Weights of a small transformer language model: biases on query, key and value, 105M tokens.
Each number is 128 + 24 x the weight over its row's rms, rounded and kept within 0 to 255. Layers, rows and columns count from 0. Numbers have three digits each. The size before them is the row's rms in percent of the matrix's.

# layer 13 attention query, 64x64, rms 0.341, rows 0-63, columns 0-63
093:130138139085129160147151157134137123146169142118109120137103103118142131159162136117139103148133119157140129156090086155164105131161110150143108117118173184131125090134135086123126070143130086
085:134147144162164128111132128124131156148135112116163112114100135061127120126115186122082119163123140104154150142126140161153160149099148117153137099132106151118155100153131155100119186118143101
093:149143150132132157134105146089107113151161150148122113136144111090099149149115117130148151119134096084153134148165122111159145176086129078127141124121132158113140097134129142157174189104145118
075:145131141132167139106114111115120138133092141108108141154133139118135150122149118138124162152091115105099176142077184138110132120129161116156103136152093111182177143116118073141107119113103110
088:136108137174088113130157145107105145113113164115131111120120124150106156122160141105138140088098133125171097095117097099132159081141127100090134093101183101100142110125120121136153087143137114
095:113158093128159125106092121152115160105150151135149115120134111100159167149089159106152119170130139191142126122107106153130101108182137104149163148120122117137147128128082123138133101089105125
094:113146140190113124140146125105154140134114157131170092112129160154105163137105155068128113094169119116174116098142104115110127154154111091113159105142148145123170131125117133117121136102108096
097:135108189125100131124105096102104112152148141122131139098114133139137153126107148158132081181123141110100094190132133098131112108131118126145182107132127134101142141097116134125152131094127073
102:147092137121102173115127126118131142128140129156154144089094150126132119104112108116107098126069089153124107159111111127135155129146194139087129175146160131142131122116156128124168096123140088
105:120126176120132143120110119122189093132114094144124114146107136096099113114095123092154175094152115147124132165179149136095138131125168132134125167163119156150157105118118149083109121143139127
093:122106089157169119154101116135148166154161122105102133107144108120071114111177163119145117107081161113112102152142142138173113111138173151131152087132115124115123135130154120117127120119169129
115:095118046144109099102094135131138177087104136141104111124164132173162147099141140144114149155137095123134093121102108113123136119140117159141112119111125124125119145148152146121080119146092147
090:100132152107097141107172080128122156114122125139094132124159185126132132094090132156121131167108136148126116110117161156099121135138131135176088152152101126113122099098118178143112149104095111
098:143144136121133127161094160091097102113087132170105097156169108062120145120145093137136087090153133121101107163136148122153145110097143101109124109116133112119121127091082114122122141143119124
091:126106126060158120110124138169181125108148134109169135101102122117118197151100130145140138152132106098109115110105103142110138136142152135143161160131108103144103112151144157108107146110100151
113:122154167150153102157105146136142169171097118147115077126150079139109156101140086124095119091109125107133107133145101122134098152117133119128098116151128143112145139144124124156081133111114187
096:143113100157122101156157133166146093114131087108132158112090125141133149132168100142109111141116144133075162152138144136117078133084118157095132119161087093115166110096104129144126131109133142
090:117152164076105133180116151105140094101148166150136127099076097103139111099146146102105128139125104127146119100150100153120110165145108085126127140156131181113118115127138121112163117141144107
086:134151131133114171102130130127126145117118161154134093147158129138131132134135149135137157106139142145164058100088081138152161113163120089182091158126167136125113142145153107119142088129117121
098:132097155122118132136095178155123108104126136152154111136125103117089174168095138100123102124104090092145118143108102112174118124152142120156109094157111100116124096155134124137169103080137139
089:146145144115094141112133113085117135111162136126144102114177135121155117145137136121122125111129123115158100059142065119191153120169112120134114149133169134105166146144096139117104115126114108
100:131165128134153152104120154131162137148115120128110133083100155115148112140085125122105151107137094117176136148158090127103105178095181130098137133111111157140110126174145132111082153136140141
096:111084156163147125130155103084140142167089101121120146127118116153090152150128090139120119093153142093077156147141149089083093124133120158104129109154122133154137153114140120089128145148143124
126:133121133079138140129131087132141134152156123150147196145114158118100130092108120153153155130149151119127139163157126137120127155094102082158132107128086115116084144118135166120172149123121087
089:143133123081106169093107131147137161138171132123107169147112131088132171123153108129127090133109159179134170169108091158150118151104098133122142113143154122132139120119127134094153122107158156
094:098118150118109136095157134128127109126104099160107135122171161122092137101135120109146125146136136114163141126153104082075124118067155144128146116119114086104133109126131090133149150148062121
093:102132120094170075105117155093156121105144092138159133122090150125096113108144099128154108163165116164145117142148108141110175101121112143118128143141102161139163122122114100135133176125126168
113:150125144153102165118137104130113104140160101180121125104113147075113152146149139147135094162124119126129141119116127098141152135110126137146197136184108185135167145119132154144146117129122094
092:120134184149106095111104159100114129125133153146151172130145153123113129081102118102122106126179131105117131126121159160124130181149132128139110130101131126106157133067095136118173117122163151
117:121148078136164132116116117129092115157142180142124118147141132150155125114148081192146186129100097133147118088140162136142137124163120126117125103138081143135111104124146143119091109148109115
095:097113145149095151082112129121107123162144144102121147100123127119131095130130142100084095074122105151110105145163181160173092127163111117083128152118139155142136101148125112109130098136122118
108:089135119131107119122136174140141146149143137086114121151129097169143124113147149146130158173139121138107148105099070075111144124124099139115093139113143128128123164122178091114117162112081136
091:126139147154143141136116168107103133134096158140123124152177125135121156184113143086102112106109127142133169111117094104150159149184126121177133119112165139086136092115095133129111105107125110
081:154146140120132154119162113130104075112137109148157116095097098137122106105144065182138127160108123140128092152141156150136103120154103127085124119173142109130115146137125134108104138171097100
083:148174153171121159124153157108139132133094172141123124123146109099145118165121163093130151099080138137140151132114089096168140137177114117135141138119134136095177134131109159104098146140134104
090:117134115086138135163143166101123163140131108109096140149097140104163131082100091169112115147155112138138084105162103133093097106092140148119142128143119137136110149153161161124130081155144114
100:148114125207124155139122147131131154133123124091142148136109138108136155117118143135142135142153121135097087093156119134143140093122064062114180134112155119107136131130140153084134130138108127
099:125120104109115126132136115176142107154143115127111163146106113090115117108147102129165106141102138106089108148068163201150139124154105139147147102149124129114110146121106135100126165176113134
092:133133128150179097102107106169100125113111109147139121140146094140160088148160110170126134121123155102085133128182111136155117108087165113137114129074160131134121177109140132110114137124121140
106:124140171113140114090085129098069116138131153118133146111131124136092130079095120107113123104109144100138138137136115080103162121079127152099085101141129166140132147162106127121132123103165146
111:083119123122152150154113144159137122133117137093108108171130104164125171124161100105093139131128134144125123118102152131154107088142102139124107151192158144103108114134157125146074093092126138
107:104152152189113108114147166133148163112129103101117093156086134128148142085158143169114122165117131116126106168125185154122145124095155155128133112107124148119136133168146116116123116109169124
120:148125102125133156093105130141146168125133119114071067127105144137118139136117154138105178126077140162090147128108103131090127136145126152138092126120145158154107124098147136139168145163137165
095:108132146176133158082131117142132122092117173163107117095138148106155129118096127184151141132146164147133135136152148148146123123098136126121152106122175120142176064118134118127137102149114102
124:139086109096128141137131161123147140137123162149093127129143178121133130091136143130158144128128106120131135132113071136166103157150134164143117106167162109087131125125163162175102143183113124
116:146153120131075119161095111144099160138109114122144133139094098112090092066098121145103143147089106144114138155117088127081128163166144129116185127117117142117123103115124139146127105134133126
110:152113108172148114110120119166170129090149147132123181143164154129143172126142116114102133137164130127130143119109161133164122138147149093086091182100111156147115103120141150152120160128102120
112:142147122154124144146137086136159127192125154144103091134141139172089106161162124120150135087123174107133104100143099147147119154091124136104138101118141107114109106147113123129110116188136149
082:132093110106136138157141131140135110153153126109115138137124136147171099110140086178135103112131096127120078137142162123114097125140168113111146147153130101142135164128114166103131104184065145
090:132116081095096140110145137150159172140129096119111143135113138101111086116123115134113137131184152115114118109131116164103069134118153177110106131173135119186136124120154139121121130167123109
093:116124151096147142126136147142164099115155109192130119077134100149150095066125081155163140117121119161106109109129122150107102156128144133116128114145130104130084132161118091107122112148113109
090:130127099117166079092115110158111060159128126119089153118152141143113117102137142110099120077109121101115136132145173127117152167112178130105137131136127103128123125153112079110097145141126128
094:095103167156104148135098131124123135120094111126138125090179163163118169165085140142127118158141092124163137105138083100103127101164108140126108125148110157097116163117155155140119137129133102
125:137152169123103132168132114160135135075083131102115111114124136163109113165113162182154143129128096168139143118158094139111113133145102143144106155101121178116132112104150148167152123147122128
083:149117155154101122145121157093108111133092150136143098131186121134106155130127167085144133132117139153148128136113086067108115125153135135129161121129122160139120108138096161162155116081136081
114:144112147110171139101077125139124094155164129117137128121100158063087129151104132122144097104137119099098138175143093138137132114149142106107105134130116103157104117128128118117152126069160146
106:141118134183172132122115133129143152138134137131138101118121154161162131145115133170163145145123115077175174162134121108117126124116128098169139148091127115157126188162127080130151130109122132
096:161095122095107170100151117187162106125130100155152157137139173149121117121121108114121133182095173146122103122140087130161116096111142148134126170100097121153126108140112129138122108123140104
111:123078179158098124183121132167120142117161102141132132089123155118101105126120151118126126147104133150143106088130100150111125143167095153130089128147119147116128146112188128098094137112128101
128:110140136130111119180147126052153168128176113157124099119113114150124129126136126157153112140115123146164149097109137162107085167145145133152104162118160147141114128155120167147141123164126135
096:132168167126166059111119135096179128149127147136116118150129136154142133134168156128127146174155115128098117133077120092157178104102125121150146139153130146109124119102133104091129136145138141
084:131138145143090115136124132112116104158136158112153110156109142152160092120091147136107108109125119122104156087106106091123144084108164133067109157117141154068157155106109103152116127124106120
112:138117133141105077158130114124097082097128145113136114130118148166156086125080114119157172124132159082104128157131094134103147145128097172099159156128125100113126123135110173135115148121137157
100:136119134108124105095072109168121112098146160134152116100134169115141094137108175108176137141151155134174122149086139108098123150102145136110152138142127120142081131135113081128129096135124154
# layer 13 attention key, 64x64, rms 0.351, rows 0-63, columns 0-63
093:107162064133114147111144157132121156167071132095097145155152117139122111124149119160162097124186138118159105131122114127125176119145103139157124103141122139110119140122072138124153136122145147
087:152144115170077116150149087120096145139151165148134076099145102195138090128098129152135102134138169127094154117149126113163112112125130082112104129101116134111141105117124139111123117124146137
077:094145073138105133141166127135125145108137097084109122160133080134133112135147104117179172132126123151179090119111083175112113130134090110140110123110131141133124125095107099160150134120133124
083:144125191179099113137146115125116145137109134149119135134080127097102147122117135114107107098132125111130092153119074111141131149096107113163111168107142130134118159194102140104161111148131141
102:110117093137108140124138120100138148167114149108098093146143108140103140100165165161150142122117123120146113078137119167152110132161095128100105137096118131153128155160162130066113091114136091
092:157143101096099148114147120135132142115109095120131146213173149124106116140075105121133164163146128134166119113173117156134084130132161141125133137121104105160131164116141149125118106119136117
081:128092081136094122143177129075158133113089166122120107136141148145141146137138135112119134133110130185119117103169109089140141108158138160153146105093127129129124154093148109117127117162079118
108:133157128132101140136082106172155103106150092169170130084099133108150111115127152156123117136085111089109134118171081137093132146094099099155127136107122123122131151115122118139110101139144093
099:126118118097120129131150093134097090112106083125151166101062128150121131143122107150147149115125140142156122184131157136112094109127101127112123148158122111129126157081142141117186126099137090
101:110139135142117092110125091138111130090168096133119132184118133121130174176086143140155145153099098124164155134113103152162143108135123108164115107102131093135106158144152092117167116144116139
106:082125137082118154109126152114130118141073143166124146129124124117136121101117141161129117138129173084125154112146116068137172137156085164118136111133141118150149113138098121180124109118090138
112:082178144183127161126136095102130121119139151179136103128150111168129122080107164075114106134103101134107116104130126125134122097124138121133099166094139121127112167125134131091143140141148153
112:087151177116132124120112135141131122124144138154170151053096127112117172126076112120144135138139111134147112168134089114142115163117116126140101135096114122110131094110131113131187125123092153
107:076125115139122118080103118126105142171122121134104161158143144110121138116140125152148134115141095196153128167133082136121090159129140133126177178094152144135106148156144103136116126124137146
103:148101134074107112110130121108156134148107106120132142079195117133117164142136164093135099118098096105122152149131110108139139111120139140161141135110092138116127121172087125092100147118094157
104:125133092116111115114156100124134144105160130139099112117154135145139135118111142158102085148163146109104117119095158102083113104116166120169094141113116143126136122108106177174098128132184164
072:163133183108108138117096177130143110178166143117129135110119136087093112116114118140108103124108095088079159111131146101153155166122123139121151155159137153139134111142114148150116105170115130
109:150141118136185160096170118155143165156134137099117102139127122128171121107109135133091116178140120115177103146077098129148159132145100102141162108119135146070114118117129135144114125121135128
078:125138073118125112096148122144116135109125129151141082155187113182135093125146152127124154135152151152152089134128136168073122118138122147135094125142112112139168106122098130163099091135149130
092:097172078138101163122122144149103143097070142110093124117180088147130136169119139132142125134155143161113125142134150135151115094156077096149115131118119158147130149133094106146114125149118128
099:113152117088139126123093137149136141113117099100101111075154140125167118110130159140173164152140164141111119110074157145131135129142122062121131120082160113146156126120091122126137120144151152
095:157116170097131110124130127164105086150140090137090142112115154144113147085102166138157117135125155094098147149089151148122137158100059116129129130115147112163109140133154128158132106105144117
116:180126188080122147120157132122111092132128099112139175140152156122107130139116112125128136127131130136106152116116135120115102140110157155089146127146169106199125158103156123162116124164135109
114:134136138124146128099112109170112095112130101153129133099155147105114079171076090135152113110178152143109122123096127144119133156162091106120149126140155137143106151122085120153140090141097097
101:139142109094138109110134115127176112157129142116111122157109129134134122119111062200172110120138102120138084151182129148116148154135109124141144125139129074122138130100119116121175119141120153
106:137079090141158118116126109160119132116094126138139128134121147122102132094105161158151116113119147132129142158143148110169145151049152168151103082127109084114155093111134120121127136129112097
110:132166122094101116154160149112125144110089112095085134111144130138141136151189134100109125162169125133106115148116103128087140161109146152102120132147170131156122125084137145124092100147092102
099:119110151120160172134170148150135152152154098159137137123139124085120143141165144101161088155132103125139121092094124116155142116131141058130128125162135166110145102093084151126140149125146123
104:106145157110130122138129134163128113142098123157120103099085138091165111097076138097108094112142161128143129137120150136105147137100102136124206116122084121139135118107096139118145092147126089
115:159138112131145130178109112136149167085115132115090147136117147146102138117151120181126074112115119162149105107124106095145091089163136138123106097116126107107105146158168162126113134112123095
100:125106143158090172110128163087144132087117127143128170116096163098135124136111150141131111129162172145116107112108139187170150136096085167125122143142094108141097113125117139125093121130120126
103:125082126119124115133104103112138141101115135092129122079147095158161121125143121138182150115107152169128158121091139133132101114152151181131095167143125110153144094119096107173115106150141103
107:111118144130096142169136163112151159090182180111138085114118135115114120115165137091140141127128132137124159122121095162138136145132109082150122128147110130121091128199111110165114130118148119
072:156127128157145127112100106154108112139173107149078128141188121105099130133165136116128132111086134151178121122137103118097141078137156147142129161113133107154162114150131132120093082135099132
079:087122139145095099130115150106151143142162128127145070136122171137123107168153141121137140148170149148135126124168114136122155119135121118121100115127084164117105140194090155159141157128109100
101:126135134164169127126116111118142098164135054109123146123131122109085130153075111147127081120154088160138086150127136115088122127119124154172094090089124133154127130132111113133120123129122143
096:111146122125120101183131128124118113144157157104205085125119128124167127135159129118178136138135127115157065122188120133124152132130136092140128115137127130131099128167113153156145144120103139
100:184114106136137152137128090147115123138115094116096139130140141125143100135103140119158099142099124104134151129124128112115151080119159107096165077126113109158172153095137136160156073161112141
080:089165135120134142108121100152138119136111157127135126101145145093083103128199163130131135119136168144114142094098135126111102084107144109123099126097113150160074112125134085120094150133140126
100:150134160154125119104089107107117159146166134124094095157112102093133146168110121133086125096108137126126144108116140138130080138147098131110112144154108155167106073158168126141132167103134108
110:182101122125119164119060085107177102127113129118115106129150147147140138125109119138132137131121110153125167138111126123142138136113131162108080154115069141108122072157129089127124135129154144
104:152180186162120149114153122114142099131101139132130131086142127110152158103118155121116130159120119153123096119087122119123124126152172168148111083158127151118133117163148115084087137138121090
098:128150107201104170118140121105129138097125115130116133129180117122088144097147132136124142145107140100166138143120130155127081126122108139086074142094132147105104135106192140135116129116117120
106:100165127110108116127095112167127127100159118186140089099143157134145109084122139149113103128105169117136134121178148110120148177163149143122126120138132108168122152161143111152123136085151135
115:112124108094111098122132142104152098081109100097123122167156102160140137093177159122126159112087085124142125149082106128122102109147105129103134116168095108138108169118145147146101135125146120
104:154140101087134098104116120172111099151140084111112116136156178109125124117062118119140117142105144107115094135145149149145102112106147124187107107161156118107120149147165155117125119156123127
123:134129130123165102151176087101115098130141156132091132121148123168085171110152094113153112129143098152084145122119130151158116103087083125136130103138107098128150088141107105115148150135155118
112:078133134134122126105116107159118163147131158131133093125112089145128145124147096148121132140150118165157147094140092120132070124099147116142121169149120126144139139177099165134070152086124122
063:115115143176121108138133133154150113160090085103149129136157148151102119095088177123113117154182131141121136129098083148171108138135170125114121143107117077106103114134123115145112146110129159
097:154170116101146123149125104141090083138126095129132162104110133168146114116103083169121103127100092133156107132100155121083122116122137156133162135129172096159129180115135104107148131102131127
082:111106131140145136101135101124108130145126113104098146153132095100105164145116092099139171084133142118064147139115130108142112157123130152099197143117141118093175168154142133124109126115135144
085:125132142173144090115117131148104103141128131148147142142128130109147145127134111128081121076128120130101128171178134163117090149104155170089163152130114124088159172139161122148141126087113119
093:107122113109106083123146151128162157145110171151117083125094135145130096075098147143144128130091144104124125152139133143097130113125108102126122145154125105171170105065109134173114140146127122
087:142095130108103127109115200132121157125148123142161142136145120104135136129120124096149134147103120174113195161134087140150109147172127156109164127104140090128143114119133115124146103142100084
107:142140101128078150127131138122135158087143171119142089150135137148093152129170191138149110158092134134171124108119107129157139089124132113106136131146089123123095147171135163135127131161142102
106:107087156128139146138148143097143100099165114125159150103143140137116118122148150138115084152103140098164142125137103119120116133115150125081178161140134181121116132110109141122145135051142101
101:080150134141154118087125110131125139139112134113135131118150172142102115121105155082135132083121134105129185126080116117095140068122160105131115082107118112123146146132081126140130128134095160
096:127138117100096133103126100157114113091128093120092115154115087137132099143090150144112150098127126159117119156139170177130154125093136151129152157132119051126166160143122112112153123122131109
117:132130137109115089121159107167122100130150162075124119132092117106133129155158096084149123129105135056109127082102135130119118110167119134162129151159093138123129122101103109119137116092098119
104:157150119123106133157136123111121148097130120128116106095167169133130136132133148141114091131141089128111135083116128084092150199108175065094145125129127140131104149095115147129136146100121129
121:107114119170114155147105167167125109138128136123174081095115104154140111168137118149107086089082125099134163135126141127138163120148125116106117132118141144147154112149130154171095075121133132
093:117158161148136069159137134098151114119130129094161098087091124126128121147133110086120129082143115087173127085155172115102117139118105116126154151143118138143132143168163104136122128128129095
110:099173175127104123128062120153135161128142132138121153134154145122155114136080132131103166132109087137100128143090123153125183101126116125143137125124098100091124141109109107107107162102098139
102:109160126118104143148167116125120120130109085197135135097110128139126146144119109118126125083183137119150135079131110163149122172144151126141182103121099085101159133109154115124125106121137127
# layer 13 attention value, 64x64, rms 0.326, rows 0-42, columns 0-63
103:168134138117080168138116137161101185136136116098179131122123108095135122131083102121129087110135122099144138097121130121138144122148143150146133154134106121183105101131118079133106135145087098
094:126092145155120151123127135113117097072143086082171150116117154110139134115116103132089132154122141132158146097156105135097164092121120135098161110149126151137146183131149136157166150102116113
093:120135141104136122110100137123136099094136166087118117144102126120106133160098139161120149089117163095124121157094146176135116122126142146113177173118107130154097126160118189110132178114126130
100:158095154082088133157107102115122157127109158159144132148130147155119108138095108144084153181121141083112143103154135143090166151133108119128099120148109139102103081133129149105152143114124114
118:138104128174154121111103145131147111119148138093149160137131132151151167135110116105108124091144134130183092130127152155119165121118199154151128094115139146155156112107138108138138155091098094
098:157115145105130129140174086111107133120115139122157118098141111147147114152153090143149123109181140128133137107150082127134157109139127146149120107131057116166154136193115147110163122151121138
101:122106139077141118123124140097108143132119102140103101103150197172125125121083118151132147135138138155115129134144154103161156113108107148190161130145114150099103132130130153095135159150168129
103:137158123132146151219117110139123069139111124144088138136130152105113140134114131130121111118080130131115108110117119159110135123130106118150166143119084108138138185129104107116163089141103137
094:157095104129118083148079115133102154144132108123084117143115125101165138114153140099105118157100102102155086139113119155091107118090103110126105120075102127118140151168151148139100152141120128
103:127115125119145160111099133161145132085099120125138135159122166170106147086133118159116129113138140150144129128116125156164140155117105100124140134142193140136104104126115164136134173156076182
094:136103133112115153136168109130103142123111155110111143159146126147128118137143161095100102175128113127103127075129114094101139122059173150113125146141097131151117136146120141074130105140179112
122:139178104146130160149097067171098106137119144107117147103083145090127147136134150123129113131130152122156161141139152139155152131136110140145077111093099103115154151113154108100097144098114127
093:088102164119167114140133130142110114095172105151156105113159103086115115129123173154117146149115114129134130139148144126172148132165069131105143124113094084129149117075131124126134135154162133
115:124141141120137115136110066097174156146179122124143111130147142144108125135134118173105118091093098182119165103150094117113122119148170089143131115105110132136151144111173143115115136112103110
119:119107129142136114137093138117131164112175113156161114133145129187126120160123099115131123150165173144079136131128151103117093116095126134175107089102109155129120091142135127075135105114102139
097:120099146103134130113132142121147146096122143182163136183138155134133151130136099156131117135067151121128145050127100136135103131095121148162124132114093120138104112110123141094127110139145081
096:152108114110113082159128139130112137131123134120135102087110090091107116095127193147113124109115153095095126106169100169181117155108137150106119127099110150138093153090104120135124138121106119
098:160107113123176125076151145099142112117108107100109111157147118178167138148117134107119131153132139110098150146102111107132167106111131157105132169128132111125113138140068144186116129097105128
115:144157139133114095147156087130095143136102114097154157108126133175107087106123128137110154129143096111134106129139134109137199112144115138130143157157131122138103138164144078101119120078115088
107:119119121133125126108155149112112123173109169146163116126124162146117068120140094081163135144115125104127125140078096108122091160056111112142140147102135123112119131143107159128133104108136161
088:160140137153124120116128084172119127127122107157142120161184135115135143155143150181148153137114116101174133115089147147117146118149152132115090165154090161140124137119122110137139149095182145
111:127105160097130081147165098120146146119103121117138122143132138115083119137156118162094111166129173141127124127083116129136121109114095108128121113151094120079115122127099175075142134149120078
094:127146123113140129092131151141146135099155088130125149120113143137098168174137174064191134093140105129146122147129135147118120107112114113152107120121150128104072161103130123095159120143140158
097:110124166134100195135095120137111094112159129097125115126118103156142160138170093155133100137166091132166130109138189117133146129112152096151124163104124146122107163105133130118125110108155123
100:156122164130133126137140080091163084146130122134124142130159116142103096096133117136158157143104104155116136142171189173115107110168117130149123160131105138149132087126130117107123166086142142
109:133113110109155127095170105131123158165126105070116140131165113167131122121119113112162127097102090145150150135090092134105150128124115129130143102146119166098138095105132165154150177119106161
086:149144132127164118138161121130105165111149130093129181111149099132079136156125091131146094163121116152129109117124099145169135162124113133118156174146105125082107165107113119158115139087123097
111:111124118150153118137124119177111109118117145127151102138097157109107106131146116150103138130142089106149141139193099136136086119124116161138143133158115101063108122138142149112065113146089145
085:125123121157159119122137145178126144099133170125115118104167117092153130111122127155135113114135121104093137116145168091139154086157139114145143217098132126160102131100134164143130131125119101
095:146119128106148139122141131115111113145137152125153131138113065168166180119169094109150084113117117105148135144152114116139153098138149158143131120094153115156141114084148137129160089098176129
101:129156142133143129089135133099189140123124150158132100150097134131122140141119128143154117114141080144135152116144128107096170191078137135127137148123149152131118077166077099108117107119139136
112:144124138147129125114145162137095138142095152162145168107125136118183102140120138108136148154154087145146151136163127168135159110165160088088139168115129131148109101143131085090136121121158098
108:170128122127139127111092124122120165124137176153142157135098123141128151141104126135104137124155137146095131110170153136127114100161154133181157122122138089137157095097157120097161090178166118
097:132116124126166166083141121094160108115184139125153090120137114138160146157129125152137114134119120129126134120147106136097112123163122143108124137157068108157120119150078119103097095175100162
098:147082129130097158122095097153141160177087177122088154158154159099149130145137153139147126149122102103113125148118099138128099122130133115101148176116108139099110145125119118155109078141109123
089:129141127121126109089145113133152119125125150144118120126154143119100098077107146120129080134153162153123143081104119077139140166086115092138120126158140112104126165098158097132185099137155134
096:103128121167139136123134127158123156084137127102122137151090117123102124106137150107127137091120082075148139086172104112126161146155095120143127163131136143129126143113132083165134081139164168
101:132109115094098107140100095127128158147151114153104144109119119148119139109148163126142170117133146174126077139171133096146131147066125138115109127141101146125138131070101132097090100149151115
098:135105098190142135133097106119128111131193134124135113120091130161140125102122149163139101162153110109137110111138143121133098160132167127133116133152148161157165195129111105132091151131128149
096:148149131130127145122128106107149114148118111109140102137097124124164146146162084132123117097141155121102169102151106100093145162136115118177160135114096128129171164126161168138195158124128118
099:097128113154139135164157090090100134154141095107153141088180115090117144119125134161157110123167146100132135176158155096133129117147126129163113118124124164131143106150165088139143099123102128
104:134171122120102119135132117137113113154096118144166107160143130109120142127162147099082102146129088078108094140143161081109143129153147128102123125136099128140141153109112106089082170106105162
097:148115116147137125145136145114140104111170159126118072102108142122120122099172096118097126130130138123152087095165156160159132083130126155142135099138110114111098133048147127137121148111120150
# layer 13 attention output (transposed), 64x64, rms 0.281, rows 0-42, columns 0-63
100:135082129117113159150121160074120145104144118133123155126122126076097142105093102145122125159115087164152132129134125129119089127151121143107116100125102125094133093110146131107159159111168067
097:110128107102104170164102138143115129119131132133130188094117148129122119156125133059138129152094136117133154082177118164152121160137190139135147153136123126149121123136120127112122104082133113
088:130112119143125104146148161145140142161146120082106132141139140159152122111151113112086133170095104128146087105165153114117122140080095095131145088154142101116113085114125143164103099105144167
100:147093134172125137146131166136110109118159148127132132142134126142128119149170101125108120124112106152159122101124091135122134093169156154133087157181070160140117156117171142132141083159142127
115:108139157105145130099127139155126128166143087138105176144118152105113124149119111108127161156124128098151136130170138123147158190145127119113207112122104157138150125128150128116168140086138127
100:119092147115101160117117134115132083130156121121168104133134087127135155116126120122135114105095105105120122127133141140174096098130160132119116124136115176074193129099103071116108108123140104
102:159085106134131120105122113119118098166087125077129115131153139122118130140191122119114147106092135102164161128122150082158128107127162124128078145142128122106107116155135115151101082103150148
102:134142142091100099140134127149116128122148124079106136107155087157100158155101142134153091138095112117111141129093091163123091094137102144124151109172178094118133119103139139169141107110109118
086:118103146127141110104145157161146109129132148131154102148126107100098164132120150174137119125146113122114120061094144170119098137148151102137160171111131095191111105097152124141110139108130152
104:146145108112145131114115144117121133178141113153114089105142164152119115126143146092107139089133142118145154158153136093138090176133111148108123132170100093128124050129158169115129144141121144
096:141108171146186152147132141167109122110108133088123139091170124108084104122124115130153143120170080100117114097135111119127122083133128127134120139153130100109142182120093125137103110128162099
129:120088126148136081105145148135123117119166145142150178121100102124122175139112180114173086109096118126095118132088103134119112143151103114113161140104143129100128122160110141127184131111125150
095:114112063120118173147134105134096149148170190148153173119128122154160096122140139148104112122109119160097161118071104111133127141138128144126139109120165117150114147161121110112099116122139128
111:119130103141121114163134166142126145101133128112123086120152122152121163152169120138180136157119163117148135124121147089150158112164110139102111149104122153152169115135145044120147130109116102
115:139073100135149142113118140141147155144146090136123115128119121068129117152152087125148137096137121115152102172113137102196116094135137124121123126140095164180142158109102108156130138107116133
095:180096110144141137142115152139146166137107117108119101108180127108100105126126103126124179152106102093136151135093053131145132106123142152124106127178107161143133116125143132147108125160113111
094:153116128141106147134148091075089134163137196140120076132142143123123131173117098123132106162144080127092131090099155148092109117133122122105139128120123126153128089156108129121151146134151140
102:124145167120118143121107145146166124147086143134165143114141150155142102127131128121115146142165107101160114137160180150106134118051178131130122131167117116123142103130132127151148118138168177
110:152101135120127173124146107083124102114144126149153194127155134103147131136172139145130120150110123143138113124195118137136154095180126126140112136139138107071123116150141103131157095143135093
106:136121125142139101138093082139162117122108105169122045138153111103140100097141115147112163120112118105135068120140114167152116085107128138124130135169162121105114149133135140099134113141128148
089:159120122147108120107134172111116098126106140111111155131151112134125099064132152144128063169163137113129133126141077101085145160119159139137134116156107140114171149132135120170134148108151136
116:150083110151145152128154163176130108175121170137114113119171093144127111127147105122144121110072119144115092139125130126120126105153149173123099136134121119150147112133128111116062108160140098
097:140135078159120115127144068154157145162112093102135135142105134115116114102063144159124105118140120120138151140183150104138152143108116135117139134093168131126094143143150147125120109118078155
092:143150150114114095142082155139103107136160115093109185092130118095091120079138108126164113129133105143139153141165097092131117126146118096109111175112147138164142141137120106111120139097156152
099:127164130143110151090141138115140114139141140139104183153108136164180119107143107129159152134134103121183105103103097048144158119158108136109116128157152105118126125122132113156121112141102131
107:119140112139139126120116140149143106139095104174134083129083121153099108116135129146147127131122157075160160133160179103084127139133180118122133153147119130089140103111151114094128076123152118
096:131128149136100152147137092134161124122127151157146141079099152111097077131111092148129094162068137132098128150161104115085119095109142146127132157128147101118143100125149133126139081120144096
106:111143098131118148151161139127154121128110113147141107055158125094143132102156154079112093139117149167084096101078155125111100109168089106133126133117142138120102109135141143135137116145113137
085:104128141133121129147139146084072147149155101135132144146151178122090114102122136123105117133133110148102143140107106112129143139080135115104122092134158108143110124131138068175146152150190150
098:100157118091133129125088131119124107156135105128151151130096131108101123116096133151165167156134104118113158142162113160136150130100112104122128156131172213096163148137133107097127131153125135
100:172148162158121087165095084123178135150110161131139127108144119094135118107153145130102178141167092118186138134142176131145125135113100156125094135144124143120135154109136135125143135141136106
112:109147153178131150113112089104071102126155138118161174125117156082159096099086155130087122123121157123155135105142092149109171136130099128127114113144114131115122137139155116152137128122152095
106:115119152134140179139143143136117105157093117123165116140124091093074127131127131162119106133166098091132141082153135142137154128126185113114115112105103099140116090156116125081119113105134090
090:115102090109119121137117117108104117117140102152147079148116129117144151108135076112127125105130162144092185172151155125201128145118115106136124127130090147152083101154131116112117131124112155
101:122138091119132111174129132145101146195144122151108167182111104148094112141110112143113166091117147144138092137128148153151107147141160162148134135153149113108110124140089140110107140132173105
086:127100101095119136136133129153147129160115138116124140131136133117145111134158160130123149130198060096134158112107105138142114129106130114090115160131136122161154158046114165123137107136135135
098:152121081102147182090148140139143137165114139153165134130120129118158127128156158157187139116094128180105141143177092155104124140143160128120114155086149134125130102141155111141122130119123131
096:124105131114128109124121145152124120164079066074152175099141172100111128112120118101099118139102144139134125126116105143130141184102121116139171121127114098147117138100122153090150090133150132
096:141144120115114148119091160138150144136105077113120104119090149119176124072125148124112142091145135124109130133154107162156132154089083138139081112117135135119175119152154166124108138108128167
104:121123107112106129130174119124079155140111151173106069137084140104139133117116144156128141141184083154136119148102124140095165135116121163112127076132121115136125125111164122135127142124082110
101:158136116132077171149121103162149126117109140103121117138166121149156120128161101134137151140130136140180102146135116136107166067117143152183101087110102117159124096114121138127166141140107131
107:109115126134133126133123121158127160124132163134101100105141186157136124128100145115089173148089171141125127109101184136117132150134105088160092131101116138163153085135146160125101127152102113
098:136119117174160107107137095135107134077108100119154069058131074089141157151090137157150134124112117111091148122127100129124125146110133135168144138127135135110155134121130166133126142132124121